{
  "n_layer": 23,
  "d_model": 128,
  "n_head": 2,
  "n_kv_head": 2,
  "head_dim": 64,
  "d_mlp": 512,
  "vocab_size": 2048,
  "activation": "tanh_gelu",
  "norm": "layernorm",
  "norm_place": "pre",
  "norm_eps": 1e-05,
  "positions": "rope",
  "rope_base": 10000.0,
  "rope_fraction": 0.5,
  "qk_norm": false,
  "attn_scale": 0.125,
  "bias": "none",
  "tie_embeddings": false,
  "parallel_block": true,
  "init": "normal",
  "init_std_qkv": 0.048,
  "init_std_o": 0.0,
  "init_std_up": 0.048,
  "init_std_down": 0.0,
  "optimizer": "soap_variant",
  "lr": 0.0078,
  "beta1": 0.95,
  "beta2": 0.98,
  "weight_decay": 0.058,
  "lr_head": 0.00728,
  "grad_clip": 2.0,
  "warmup_steps": 200,
  "schedule": "cos",
  "final_lr_fraction": 0.0,
  "batch_tokens": 32768,
  "seq_len": 256,
  "doc_mask": true,
  "train_tokens": 191800000,
  "steps": 5854,
  "dataset": "wikipedia_en"
}
Each number is 128 + 24 x the weight over the matrix's rms, rounded and kept within 0 to 255. Layers, rows and columns count from 0. Numbers have three digits each.

# layer 7 MLP up, 512x128, rms 0.259, rows 381-435, columns 0-127
121152086145118097097123160107086165109152143132125106160125080139117084156142082137087145124120138084127080148129092133152105114085135163139113135168112071129096165110121096148091155075147140110118102116146160120119106141118129092124168133164137089081166164130119134116135118176102126104125180141143126123131121162133149137142167088128097120169118129153106066113117168132164082094111
136107101148115104145156119125102119144079118119174117115158110155105139111083161106125130135149120127123125147162144157086159103201116167117157151157078114136138133154111095160092130131120136136148145112128122124205107136137125098132106139155116122176131083137104143110114113149085166131117079118118118078107113191145099122111111117069102189137109168103112179132133108162147143130095
121071148142147116122130078101138107151147155143102094129093143125104142138155129117094157115122075100114086126162102132085127175146112143174178104084091112118097105100145140106125109131061157100113123095088134130107122147121141149120104161134158104151100130121123133159147166133125105155079113103139124135148136158175143150137118093112111096129129134138110138130158112160142165131099
139076144128091136080154113113122161103128179155126138135105116100118136146171138163154106139161052126076128128156149107130153094103140099087106127118117111122101109140098098120137129152143150177149138128151126128171139127064135125138135151114132080138130099112106163139138152126154112156134135164125128160120113156131089119120150137141120125112128135099141141120148107157120080119184
097129101135147143151092147116120120135116101131139150148125147118124118130146117142107123125128095125182156149131132153110122143095115159160160111131137112119115145094111135145114120134120198166142088135123131107123129106175151067143098133143068154138136178131143101105139130141104137150155093149119132116101086098155112108144161085130158134096135121191145157156127118122128128114115
143192209119104144117099114118153094157142138131109157111156152134118166143088090160153084139151162135108134191098117151118140149097081077108127145138147058141171083120152112130099139129115128196074126092156175151101142133130089146176158188149127121113111105153097150096121158128131136159076140122121139155122120108144107146120139125141087074072076145090134088131135106104123090129131
106150132113116146089118111128100121143128097141150169112179147164124131138165149135114138103160127137127183129142134153131139135171155105114121112145128202135107167120108088164124145150118104119077144130127147122138150136124126157141159140150096044131164146123155112090086162141142106161098127131165112120178103126147128098126087128138109107170080155120127128096109110122137089135119
144142142107128091128158114163129109128114125126133095092126059132097107134147160092109136173154109112139123122132163144113086134147114159135113140157154130175100149170171104112121149158083139109122132118116108092104099142174150126164137116123122119086138141136105140134144098183133108148120124141147130114117124132135132118164106144155141150160129080106094103138107108133100118072073
126156170115135122117155138132162146100113114125129149112137164158124094146131118123153140157116111146131114129128118081085130136151129126147139137162093151117094118141138146139112156117109102088126131106128122119130124123161122112109121144120109146145127160129138104134152160143101150155102141127137154134160112183148088112122108122120097182140120132142090136101070119144135139147173
126171115102111146135144184128104085143127141141163136129069109137103135054111152156119141128114138098082104143121116093136158127115161117172144155130122123087130103134124139064155123091150145115080157107157138119125152144139113130127113130083118111059125135155139159129150138120119131155133152134117119097093133153142123110128099138114110115078107171145171180108133152143132163078135
096141129113157136149112143151132121137139117130110137167135163103134102120178122098134147126093126132144176112112111134165117113107131115092134111156160148147142097120136110118106143110147137106123158115121150107151138158137099137119152116101154178158162092094108146128081109098130117086098140114094114109126080081110123114121149167110141116156144138184147123104122145118139148138126
130065136155176181167124105151097154143155163113157097152175118156089132094175120144139117144148130106175116117092110149117086099141152112141150141140114128097149082169141120100123060111143144113115150112131141150136114163139133138138094184092159083128127118157160107114116124155148082156118153149111137183121110107116140152111139099113159136188154110154134160117146147128115105134111
123110132130179132131108125163110109120165117118122080100118121145124119122178121128122097103127159121139150119090113143142132111126131152100161114094162105087124176149158115119125131119136122130175156123125152138102124132115141130109109185131094135078134170145118112161101148152159152102165147112128155132128150097090111041121146117124145066117162176119167157054104135136076119072158
133156137123095135159085124135151131130101142124164165113105143110141129174135117138142181136144167168129109124124116134133118127125119158134099124136134152154123118136126106164114119157094096115124094125125115106096121149141171122116116126128087138168135174152117109132108156148125133093109124073112178141159133155126141145122142094158126151117116117131135172135135148143113109098105
108115123180166119143161085103100137086118173098160121133173137123163138118099080120110128122105107188134111123098105114107167120159155134122142133133116110150101180134131137128101171100117186115148137093117138120126138134136090127159162119151116137091167144140132080161109130145126135119115116152127084153081164096084103137122143110176144095120120118141113139132129109153133126143107
159132141170096145129149142145123093097177096125110140155127088118133124102115133110125094110116138124138138171139152101128119111139166163123160133145135131112140131083142104156138163131121122125148129136094120143106158151164116124134127095135120123131153127151103114123157143102102161090123174103137088171141141095132105135124107120129094102103134163097158132126159131148112117162149
138135160061141143062093152162134144137100109104117123119152179090131134163115143143113130136175119093124146065128100142119097048131152148131126152148075127102107115157133125175180168116137096134088119123109181137125108131098183109130122140153109086142145155132156138140084121119168134127120092088108149144149111153110091101135109061170110054131124152112145107097107136119135113123098
165142173146123115136157103137115190103112133129139133123161085130131100182167081138148152118134129135121128172106132141135114161182150146112119111138149106114120153169128135115152126127140140084119114114119104111126144132163117130132131136112113146109099124142137112092086141157107143125121149125123164115100102118103138136107127149142133137116114165114112188163112078148113104125123
123151126137143142162120134153105154106181140134119135129133139125061115130111132170087138112113125169149115095178151131134096130068190123154135152135139150125117115151109138180159119091162114163137098085107096110115116092136131126158118127071099163102163137138132103133150114147097102082112080119131112134092144115089100150137117129125160119130149110143125048074134122140153104135101
101149156134171102130154123105097119127162126195138115126155146112070135145132182101114148120121142141114130147103114123090079136091135158156180086137153141140120129128160156111150106154079138127056106080076139139108147183128116100128137168096114160137126120150103101131130145141096102113107133152181127124174124138149145152112128091148134099116101152135146146136094117070085155024121
151131164102113117159140101109151174101142128105131108137105142119108137139118112118114154132122153089083172127156109134129126122133163142079154044127137131155132150122108129131099113158091147130119099089125134134167149145102121122075125169126093131109151108101130163074138141153126141124155148120100138143151125147131115146142135095143112163140133155106153115142166121105067131082170
163123143162160119167115114127126130163136124142106043161149139096107152137126128071092133133144115164125120105116149127157100159139104142131128107182114142134144119146135101118128135106119138134055123146127125120108099090135134110148148139122132184119142118113149140123165144129132131139046142057084150137128163158126148137092128148154094072114152133137119111156129156123139145102091
099105104094121129107091128102138149156158140073165119113137131113117152145105164151122116121102182161129132137138159129171108154097157144138091107146129070131151097116095152126176126137120071147125144082116155125104127104113117105161079122107106124088143110111102101159118135083153093129149118100129183159148112147091108092138145161105107100097141153132120128148123126139084120106157
084102118093126134190120121141128132124108104186128121124115164122143166120149114168142130077157134092179124130083075096133167137141145123136149172100123131125120123139111135099112109128125132148130124151083143110118146103117144122146112116115122148112147135122126129110131116154118148143138113143121168121135140161095142149157147107122127131113143130130093149112125081123140147137081
174142116139114131086152112168144154093112109117120128113134104129120139127178135163122154135113089161163100144095120122150104173122104142135110103124104135165127123134121153101122138082123091175139109120136092087117138120141149115168131120135132132106124119127129153130167170090123118133144131105126119078145162139176119119079127152147126117151143160159115117116099125088118107082102
149122154152117133082138134137123155145168159076130144099152116158152141137097128130121129137149141177127134150148153138137103129132126119131153144149184130132143095135118118124125173102165085155117122151150126114141099150112134097109141141074136158105125102111155129132125092118118145137154105101099117174128102182121105120076175106089113132131106094123150132108128135122135117097110
150097129118154114153115100092101117139117125120135115150129154124119102169133146135155132126084083127126154132144133165126207084105109120079122160085118131124160123090133161124140183124184112129153122073154151128106174139143133106138152160105161145053171111138114126117138071116118115113116126142170153086106132147149118077159105163123092142163045118151126150143159130176122121147160
174128170155117119155122099168118125097137165168085109162136147129139120142148132139123132174161129117122125090110134160140137105138114138121077121113156149189140146180148107115131082143110117192106143135127143119110163120132098123152131144107142135105083138106139091122135077115117103141131106079120115125138121103093138118128109155159118136148117116193103122092134136098126123123110
115134184142103130146128089120134125180128126155119131150108163111144095118061115120138123147136145117078161121087098145177128119110168138099123141151102071140130156144137149096116082134151111150076106178125151112123111152102101128094122109119095124157098123126165159145107140152169135081122151145140140143177150152127168151155132150099138083108127127148133135153150116071146192120133
119200138137123167117149116123097160125121132155130116165113114131139146138137154151115142088134137118102099141176128135126108105137149081165111122123087139147132132132089143137147143147155145138102163147131160147162148147091111141115088139105114147079105135128128089077125164131116165112132130154136107159126134152138135153128120128136136122133110096101107169123131123122132157151061
166117118098151136126142135072105145134160131119184154084137106172111109115119179160128139132150120142132131130107145112156132151120102129107119156137102112125096109111153142151123135095126101142147128142138156128140118133155120124123099136116127159054134135159118111126132128122110113128122116123096111118130139165147147118138143146188130172103166136130166113142080128099126156098088
123175116133138154077102123103087123092142144125131110127173132136144133164120142115112146125162127124100105126126129137155115120096122108127132132110127156180144104150114121115162103167147170134122116104137128105151140150125130113198127085110113130147132117103108150121122140126170153130102108130106114163123109154131134129085101111113168155145133127114140135122129132140132098144117
113134122093099123123122117131124194108116136107171090095103133111153097136110139099131115119130116140107131167078135115127128144146158134114129198163100151134115140141120108112170170139149122110147133119179122112162136138114168095091128156112099112143100141140122122107100161162150140145140089156132143110113128119164174144108092129133090127115131161101117126157136167114106115090160
120141146138113140099133144154143122149135103136096115150153165110114118099137159137125155144114114136150181125161121135098145166104158108124110127130138113150108127141150145108124102106108158124096089111111119110134117131125143096081141112119112141140164119138101152140119116102158093137136137109117100110096130098127095110146133111145129137096088155107149129130183108115136123121176
160159082121133148137179153116123105142125070142118115174131121103150113098123124101126149132114140113104130118135132149155132161095120147071120124137087107094118168098115166098139191140169129105147086167080101125120120140103144112128109126120123067140146137098168151141136106129142091138086137117109110160144133108126089144156123167102067125112135150131097149099182119091121103129142
100110134109134106130104119124145145098163146161139154107136126153126151115131137079128133124159158129146137156143094147154115110190133116093150143143146148085123104131160156121169088126151122137095137108112142119144216131171148098154112130160062117126129073125115138145146078114117172124120153134127119124131126105155121140118081155098096096092155125130121125105161129148146120118142
151118165099144139137127146109091147084143138156115099105100167129153182121067146107118082115155077115112126162128120156124109146148115108114130093163117182108124152097115067137138110114127118168127148099093138178106161132116090124140151131171145126136179138081157145144121125148141143127065137073165083134173090145040146153155156115132114140084137144134127155149111139118111148156141
143101106149130151120114119106090131092182115124122116120130113127096126149168087116126144140127119093159107142099087124137120102148103107110092102135094129131125123120100146122155177141125132144106095097214139148115177131142128103108175127143161143131140135125115095124137106152136137145113171126118127120107125110158117087089100130114121139134160149130103108106108125105124125106163
118138211111142118118161118093103090086123140111134162161140118148123146131148107133130156154128081132110112107125123130168127058160173125163127124193151117200111146147124169126147127135151099132106120122117142081111157141111120131128128112103122095072131151127148080109125088167099118096149144115175084214145115128125149102119131140113112132081123089120184132106165152169141172125118
121163147118127123158138158132111108159089115117114100161143140090120100116106196111113157187161092166131126117128095143125099134126153123174110135131103102151162140103135131131150131145073064121093095143099131162093113100130114132117123106117145124105142128117126137139127122103143161128145099129138171102106170143102137087152131116126120099093115142140115112122144189161135135152093
128168146128103131140098147144111099138139107087117130124134139124108123143154167106121117131140159106106097150130132168138097087114092114119131153140088107139095108139155107149122119147140123126131151127168140133102091107127119182089154188143146114135115089114150154112095125125136119159125121144124131128111093153109126134157159136121121127119110118130156081121129143125172105146135
131104123142132116087150157164113140146084125084128132113153111138182111142131157123138148154133116144170140125172102136141126138156184124068143154144125125107157132149128130093167132103147121156125121147117167156134117131105135125120145137120119131113134139154123086184070087132067099100100120150106103128146148106113119117165146153122106138125121082117096148148138172190143126149095
132119148086067142126112139154115133129128155115129155174129142092131142108144131106079127126152174136126137092127166154140113109132139129124135113105078115128121142099145108132132118150125106140179150105148143137127148100094165108118104116132157143120116128144124132085129117156142174143122134114124141159176132114140117115148154138104117164123146126168110138108111121146046092125138
136092110137117124120098113126116135124165111134148129091109146157150132143142127108129163155175136160171175118115088129124105127124100155158103119169140137117118166097143134055121140163122128124153129148115156119109088173103162159128157103092113110140153142117114109087098138113114143108130110121145114105134131130075112108126098117141113116111149111143130131139108157127116150158127
122132107092149116109107108144142133114112147116158135115160115113156092148106155120200160177144085109088133079124126135128115108107119126134129158073142112156123130078124109106115127130155106112142121181118136105145127138134148109161119126163123100092143108119092147184165109140140111146132135100126147166096129106134148118133117126143148112126188111121156091062124127135135119134108
139145145132128123128156141158113143060118130089082148132152120134101084131152116104089167116083139087143142164075102129135129120100088104131143160123084175113109214100145106150149139123118095138136089090127154151114113180102104167097106148104138144091163129108126110107135106111135163130126142128148093092155113138129140140130144114129134134150085153123140120151089117111135124134112
122156114093130127097129100109137120095119128102140124112125120125113089133122128064106101150158141171153136128148134147101117161163151090147136130131123142117117134111099133089100135107130139143098149131121118097148137071146151150113128154153160115126159122138142131131119105109107125123103123144119104155099146106155160122149092149131150146141147115132155111092133152142137144131123
071120148143131168128092081140108125128120116128124106115151129092126102122109118137121122150141118148128161097077113132123124137129152166107098110126111096175160128147155140119146150137196138112107153131129137132147190125100119152110127138119150126146145135121138105154150121065109125113120115142154132129136132134140140164148084177104129111139151178090138125147165098117094052137103
092136123117150121123112114137120143172130140159153145066111096122147156126139135121081144147121129137136118136114151118136127142135098109182126120107155122165126112135114124093107144186138133126131182125086160169123101166094127120125097088080150129132124080115168098091108110127119131117123106140118132178114107084145157181142107136120166104159128127127131126096134078080131154144119
106130129160100141157119132090068107139177129148162149113120108135117116124140102110113123081165142104123119164120071154161114125113125160136154083147128126149155095125126069124104154116164083123104136135132120110122098081113135112125200188131109107169140115122140146183167154063132142135139138103104146125147135127106171118149115136143121162114148135139100132141117140094131147113146
110143095162128155109161129120126127068129135149105144151169113159127108196088127100168135145117119148135163128153096155088125118133118128154128147084152105160147090098133159105159128115136171108157136106155128088123119167152153129109097114124122090119127121123100121059067136133123119140113199142108154110102143103122107145138122062129110165122140144161115174119162106125131146115131
089129154108097102116087179102165096116122075108099124124111114108098153112155164132090153111129102125123168158128128115115149119109115134152116143155137135095144153118155151114098123140088158103113118134148148145144126093169116143102163139157166140158133129104128125108131060119117130149166122086116109126174135186164165131161125104151146116142107132145111140205152137148134111157063
137115149151139104117093151136140197124103127131153073123146117155132112177150123106121117111165151121127094160142132107153139132101121142101110106104093155142129140155138125130111143128146125135105160145129122124118137148115098154138091132138138176137112134123123114097152157141113161151099112112147136160129124155134113105129092153161096135157121107113129117150142141138124108094094
178172118133122153111101164111111132153157119125121121174121111140124121119116130106098131138177112122110167099119115089185150160066130084177178143172105086168134100152148116099117172119101148062152115138107146108175108122089089111162053122143099101146086163143142121106109117140122129125132127153123147172171145148103107144145125102148139159135157125090112112134161157103110069124140
131122106088129110107149090117143095131103154126190086113121081103164139135130138118075140146135128123142147169082129127106126129167125162135111123107166126142090167139107081135109115141157122155139136145125117105125085115127149169130158129145118134168159079127116129139138102163137122098136096125179129127162145095119131107081148128129131136139155126118144143111136134100154145107177
# layer 7 MLP down (transposed), 512x128, rms 0.244, rows 381-434, columns 0-127
094141066175125164127134128129144166103126066165122062124143125133143102141147164146121078130101133109110099111128172121177103097074124144123088138125119091082143139110159114121120108101123153133117126139202133134183127144100126091125128136130111150127110126135125065148134145108137134092114130136095143138142134141129085117098112220098146169098144145116140107125161117129097129111136
091132116164135100146116121090118109107183080110080122100132152148148151119134096171124120138111124138169122122119102122100121121106137126116154115129134148122164119087069144138132172135116116132128096118089152102139120106114133094094094135136125110113126083120140114156102148136114138161134137101169140131129162122091144170126055138141125154141147101149090127099117108111134186141149
091107107100163122134110111066117122098122132146148151123162161071155156107091132142106095091160130149127120126127138102146084124083113142113144156140146085122124182142114137110099116140137146154159148180120138137109119106147123112056123142105130169111106130094105167096148134113151143117145105111127100173155104133078138137106131128069147130113094166132080146143124138128098129111123
168160113140135117131135107112140132128109146143120153188151152152182142136128107141145153170128124151174158111144095093144118125124121117193096076138133149118123106152142130125139136111053115120156119144147097100125116129123124114110149140131123150123137137108144098076112154144129116094132132146152118172145117152128117149142145110133139133136136153122108131155142156144098125101135
095129112165159131106113140131107115128135131153138178156144141153173149152144096138124124095128142153145137110124174138152096156090169167124124120136113135130135127148175129151101131141139089143095112151146094157121140077138130121153092069149159163148141101068147064146157137111152118134127115179109176130128133127121118118098114065168141118070093126149131171161157149139126086069165
129131130147130117150126155139123111135129090106150167138166160127169142152114145124116135140140148111168117139152129171120128186139125160143099148136113145119159122178139113161116159145127124157106162077108089094101113109098145091158125112116112120155089126167114147121195172110141136147185115193071109081139090165125146113116122058141168142090111125119134100084149072169137171115152
140087096134103125156092131150079142123159134098158134126119145082129105095106127151115148102130144104114170085155149110123107097137138174108098140146096099141100135142117126149136111144172135109164171117129112113108116124152092145142163117124118130133108118105138085131141117152146129074150111125114142104147126129121131168140143093126086155166125170154142151148116128093128129157130
114127065150101119129121111126133230153157118157112108120136058108101102113074094117091083114110129132123150116121085178129144117103113153099150131098134171108124115101145176134115129128140130116137154116122116079133096136085073133148132173135096169148144144154144111076103190115143152129108129143125076117144128147110152141127109160130111104103085137155129160091132147131123127127096
088094156170132138150140103131157135165172098162127120122143145158093147125079160153101143135134098137157128107131127105148158122099172094133112133134083126138136100105111101141145139116118112106132115126186076166122133145119116126134149167118142134112124151120092090184096146142092143092136111121124132114140110138143085147093097150116108160125108143100127093127121108147123146114110
135096171147090111087135155157121141126125121111139134133088148140124170152133134112171104123168135203148153133104126145158146105144100085108126118110122141088112147132106142111098102125164111121135108105132154146118159129141120141128149142121150145134100121121165119143142141103164134076134117087105138162158179095129180126103137109096119174204116157105089146113145109101087153103159
095137152145127065137072125109164131142110162074150152119111130158114110112143144097088153077119088135143143129086105102148095094115128109157141137136122145153140137085144154130117156120130107124101178141077164116168164145153138133082153114083133130107165094097095169132111134140117123110134118119147130144130161110164072114109188135142148099127045111145141100113130096136132134135159
148135151157065136170118141132161098093139081137175142107100140133114124105093117128138120113150119128095147102127155150135148113146151173132128113117119086130120116115130100140135133121110136155148099141121135085121085105145153089103163148189092075110126116106158154102139149074116132145117111112126123092167115146146153125128113127118103101104103132131156118140105111155158156150162
109098127161104124114167116136085124134097129141133127152150158124113159082107130170140157145099170159105110127118179120109124115106121134109149103136097110183142153137096148086156116133133111089123133148132174159135093135107181157152124095122114134126119126151128155097094143154097093114105117108160119105152101123191170184114121101122105150106134108112118084130149104116197132154128
126132121131153119117146159090177143163096082164127121126143119149089126126149096147133072124131113120090127109134145097154151130094147122139129114119100143119161109090088138131120133094111148107108127156132132135103147132126119103135125139117142129130179108140140093140051151117140112143129097134113076087084087148140111132181147122126147109116128155119167100167062126126150097170162
182140135138117113129117106095138115138172135131133127128147149164119127115142126147089110095094106140155155164103086116101102161150100144108115132103125145090101102135138159145191117085184127120125109162148118157134129116116176160155143097163136114114154105115157130156136201107112131182122154142119090185119140111147122094073134143132118089141132124134133091154095117184161136118100
107106110126140144136130135089111118159146126154107145133122115112173111099119118109161147143068139172110127148132100144101095147128146125156172131121134125144101117133129151109127151140079105118139116105118137092131082114102107162176134130152117076107113142149137154116127112104139130140140168137110149099124149134125127130124117110134145115150098158117180161110165093086115090099154
065133153150099115178127143174134150153116107100150135132113135114125142121105074139142131140128114185102138147117144105089143107125131139107105121138149138115149171137086123084118103175205111090133135120109119134123124126182106139128147126143110135130129098133134186081187099152136141167149177113137133088120136134157186124146124123133122157115124110131103101168093123123125160132106
066124095140143147161097098134119105113136139152116160170125114163125130136105158103080105109154143104116161105117146126136123149117109108097093099139110122114097135148118116084149118133103117142176102132114163138123114100143124140099142128136165163116152093140160154094128120138155111121099142130136121116150147144074107173145129130147133172153101147169120096149141164087122118139087
164125125142099092108124120110133131142101170100159137142161147157157131133110111131172145135141139125157191130165118160169151128166110138076137104152132156121143126115126115134116125141068144103137104135104134164124119126104160138181124166162118125153129127131149177132119150148169140147150179113098159103186119113112161118136102142091109147147101153127134091128161174094127098121129
155097106150104140154120124161156122110110135088150123142120151117135126091100104155154111148103103110127157097125118126188187116151118086107091143151123118086122109122104114114133086123141138132147117157150114132137120135139151150083122088177109120105117115123141130111118119117140135174136152105123113140117125142118159115138117123110116131138135091116116116119147158131159082184150
137127129121120113089147118152145100156133108134143164162126111130149127135110161135134122126127136114157135150104134148133088127144138103190153123146175121135135094158134138121108122081133133170110126112143141129132107109165147117128127114139146147143122154137170138129151109083112100154114113155107113127084168149150152114120142167141134139159182139153096141116130127149115094128132
117112124115104118116099088128095102129131132081146148115093096133122131130085132169191149082110088134176141113147106111109147100111122158105104146074142148128100147138144175082147106144113115163147116120136136127152141150164098131140174116140149124154117115143109149174073089124144139136125120125086136122105123089159118134120136119145107087130111154151104153148112128159099084077156
136174131113136138101124127162127104124124159165145123146126086122076134122152104106089110143107120120135128151120156127111127147140114124085155166106103140112136119159143131142098147120106166125151133109116068144114136172101147137101105105151115088128117141155127117078138110169109137121182095129140129120156128123115190143093115098113144164141139096132184121149115106157140111164120
160128118131120115101131183125138137168121101117097127114155087147158107144035163135184162106166111116134178113138066095134138146130108149135115088131126133100157107115135139188131112106152108103176112131077119123117080129143159135149116150130151140098129122159085185132116104080105129143154147093138157136115133110130115149137138155135120109120136117131131136120136153144096113122119
146141154085135115079133129120135090118130091107113113086106147078119162142106165136115106136107066141116151137092117147104126128124144087126141125136074155131116149126132149136134124129105120129139184110109090159143177144101127096137087140100155091135137109138099131093092133087129108131146158134144151117099116183114115118150110082166145131143114162139090153115136104111107163142113
119181105095102137094101154118151119146142125157170150131141150078113088144094157085151116132141108097096142115112140139120129112160122153159160133101117175123107121162161129128136117106117063078128130155167122117135106128093156095100105128146130149116134140119122148135094127121172131131154116099158172128126137103141153099097143115184134126137121126101124157088154123121101141125137
118213130140082115150182201109140126142145102108121137154130138097140104115093143119123112117151127127086155131128133112128155124188190114129110162108153104199134127107158091136115176130182127119139130127102128097131148121143147176115199090136140105145146145150101106116151119127129139159131151128092134103074089131137133121126153164132158129094119118077111073157128112178129129106141
135126091148102130098168124098116139120125113143175106138138139176158127099123087125164131150094131141152142088140131135149143107099108098088117154121134111121123115127113148109123141100101090070155137120119102135114136116133169133091103117174118108130128103162134119092124173123107146091127111176154133135142098130147124152136108099106138138118111149114166129145131139143118118109153
172158120159134137068161169107145097116153132141190114139191105139110131126139139145111115136145101153157095099132100114101152131119113123137129101141104151094153132126098138113107117118090138119152146131149145116096123079101138170116126139112120116097143156106128120115170133138106214146132115115147105117155118132110185109144116155132093116117115128139104131086110140148162130097126
139130093168157161143137113140134133109113069121123128113166143161084105100101150129145127132139127098103073121105117082094139144138129120139127118154142157140138098106123101175081142110136131080106160113112127161163148111165119132080170153116094124128079130155140156136122133126095102141189108226134122133088129108100087136144155114162123138127143104082114117106166146127124111129121
109144118112118170137126150171142054140129138130127118135128127122094151104086120149146121122098095108108118119116115158133123128123085121111148088142134170104092130116122161129106180115140138122123141142105110143115084099156152144133116127169130126096099115111126109163143159164131161093109127166118132152126132125128140121162131097138159095120122134088110146119133097163136154149152
174140207111162101135147105119124143149156126150110107124131138118111139091120176128147115146112102140124098149072129078153091111109086104152094124117153123083115124078082134112146169138155175176119096137131122119120123117115138118131083181116144128112102136098087124154155112146157119073131156117112119177106159155163113117204131151086137137138121135129110121136174119110133111165121
114067122138162157151096157150153117133106173125085141116158143121124125157165097158170159126146135164138110143154132117110124096158159086127131127087102174140155162127159137104141134139152143130087149156128098116146152126142132129126120100105138140127137097157110113127122142108124130096131124110120141120150150159139125143148176139117151124134165112133098087143130131116151161103114
151108131122117113140103138106168124115137155151143116139093125118145130130112083169145119133112134123149080116119113123127113121140110093134117105167122157147120098149114118150147107112120129109115107122150101138117101150130114123116144133159140114104131107134158120160182120096114116082147141150140156135134135141145149126114121104103134091132137131149116132119135177132121098134164
136132089125102137124110134135160083129105120143133102117157129166186097111131157142151124127098104133140134124129123115140092104119159097168100148143114132105141117118153127101155128124156171118142119121138169130115152165114128119113121119148116153145117145112178081144108125094093123109055162121095154136078149134141109095125152158120121113151100217078090127129104142109175063119163
133102126149155149110175116128131136157112113114152141144187193114162096168128117109128032130099172094157116171129099145159085144125166125127111117161129160123109160106116142082162109152188131130115130128122140110129129123145106121116096106119135138126152147095115190130191135115108125118119140122076175178124156086146051192101124141178112141131146141132141121126110146160095136154115
140124136107144154123137125141142137140158131120096102167123150100120125137090126153125164151122112118136102115103113085140093167115144173139156129084189131091160087144127124126135125132141108127142153151130073121125110080115146133118102102146130132172158129127171137144150155107179127153196120196124103114143098125124101131151147099172114153094187106125108174118109120142136127170159
052147129108116109133104153133121134130098148191147103162164104121117137155141125157110151115119135135135095136149134125144120121119101121077138116073129179107147119168128158169125139121106108148115126097167148129134121127135134141139174129170151137135128118151154088110112127128153115088162110140111110099170105111106128097148111148095110130149127166118096144162128109112082137126120
119137123140148137146129155145119110067135122060140163156078136146132174145178137133113151122133142122141145093140166093098129123132103137135110122121121098124118127147136168142127147176189114099124126143099185091177140171141144149146134084095118158132162173077128152098075130124152097100166100124119144161141097124146139096194143093099137097156093146153109083174161122152132144132124
137149141160179118103136093125110148125132158164108148105130115108164082132061149135153117155156111078158080158120107120132133125166121113096100123155110146122133131115117091113153099091147104134131116147134142115128161132141058106110146158127161154131159116102163115152120127101054148164121129106097156174133121124151106116078116132141075138133143129097142134156092158117124073113131
155166132118180121159162108147153134114140129119147116149126123128163147131149126094101113114108149140133141141121146098119139137092105146120147113103096144118127149127089146132174090153138129153107119098146084137115109140097137105106116141145115142144102105155140140094087132132135118155155134168113088079148091122145134138100139134113131138091111129173104118116135064119118143176108
140120119116128146152134137131146101157139121164076043114129119104152082162158142112133085195112146146189135144121126138097127103124076137116140113097103079121115088137101097103128122155147104108133102104138157157151057137135108115134140164142147118133114131131121148138114139101114141137125085140157106125094124126120142123097098141084151117124151116140140113145131177126131115159164
143074107144113107140093132126144149180150115153157096137119107139110153126124114121122156127125131157126132138109167096131143127093131155120124110126092157090130128155107148144165103129113139111089097147146073121104098124129124139133168146121108133108137113156133099114148114125116133190111142191126080146142150150133172101108164124142125125089119139139089153133114157151133113190134
126127128081124126137094130119118113151131143106124157140148161148117119123139125137121119154145090079139127136099149131124134130122109151121102135096097137127084140148097165091164145094129148125117134172108120128122148122115107184111161133115124150113119151171116161105127176102111163195144120165161111130123150123074140123129096121119113117109181148139086114079150141112083109100164
108144089140140133124111119156126117202097161119130136128132124095169128113081118138141111106104123121093137152132158112114099127143147091127113146121113118143115129133125148157112151115198128121112128152107108099089132110082140118166109143140131145141161120112096139165153128138138137122107178126106102161131119124147089122130151139082148066118127083155142117140117109121111155100136
103118104140172129128141136101096112119148106120113136121135138088074163122126151135127107153069139137127184130165118189114108108128124135135069162151138137096109102119089154139111149100105110129141164126122154134112117111113056158148166113138154123139112142112093090072146163110177099133151130128140102151139107094123157167099097119132124076150096172133159131146079138108084151162123
142102123144130133123110145135108132109177126122140121148135120162153097069131097159114151113083138147102139141052171147103133125182143153128119135105132136092180156164131120143123102097130100135094159180148114136134099108120132099129137069139155097131117136142094155117124125152132143123104132132110098134105114141133133117130155123095146114075128116104140122097182116118128147093119
082090167124112138117139122129068151098112089141135112180127084077106207100125124148140142151123110097142147106082125129111187151155157146121114113124136168099133115115117136134153142112145172124077122121105111144139137130093153170104158097119133133156146119135114113149126132093120150113140124127133123176085117097151142090103086115117164118122178150146113159172157134100111080134141
116174098124130101133096154106121133134147118100108122167125116158139099126154128100151115151137157110143117065126137134112159091126168172109151140119149131100110142145140105134153118104122120140116123160133121154144120091134139152121143140110148130160119108114114119157161125105129113153150114177162152097151140167144137115118118112148110130118117139133118120150126148196134120109165
185136125115131131089136129118148157136085094125118128106130125091119135094108133175127087126106162113152116120134144123128119112114099115118142141139106107114160157117156115133121133125112118136144126150164183136148103164132123126121116185163129108082115099168134151155123106125076129138109114110121125126126108146157133097093152176095101143078128142140142162138172212134098087157108
139137116099172140194129150173122098149113133127135144134069128150150152134129169107136119077142133098196107182141140136080158113147113137110105159126084143139148115127093136125162098137151147139164128137152071160160131128120095167108129141159152073144131146119112104106069102119148113133115164110106155142117091133102173114187161057109147125105186141130146133156125104148092124119115
127145107143113136158132137115138069165131149156142134106091142120116138160112125143127128114120079176160122097132135134151118140162147118098097121114143099125148127123104145167116154142111117160110135112138116149102090107087126116128081113125116176135091104119141103149138164119149137103121084112156093066165105084146138158110124080104131134109124114124167147106099109177157160169134
133145101134138193135117111126154116162173173151112197138136150126067122137106141156107136131075158159131133128135121119126117140146150113146132141165147129112108135105130158142106142159126135151116117129111102138144129112115091127150146140134092135104122114094129165136103082130129129133150138117108110122095122107125155130110153147120120120071115162127132129110130122153131132114142
133138156105176147139155108089190117094141099113126121126126139160066132150128147131124158138091128123146082064134105106104098146158104140132105144123115134159147124133116113089097126132144120103166201145142148146152130138132152164134151135130075146061164134122109087141107158102151108172163078110099144123121088124095114125121123090126122134117119123141138086123128112129110124163144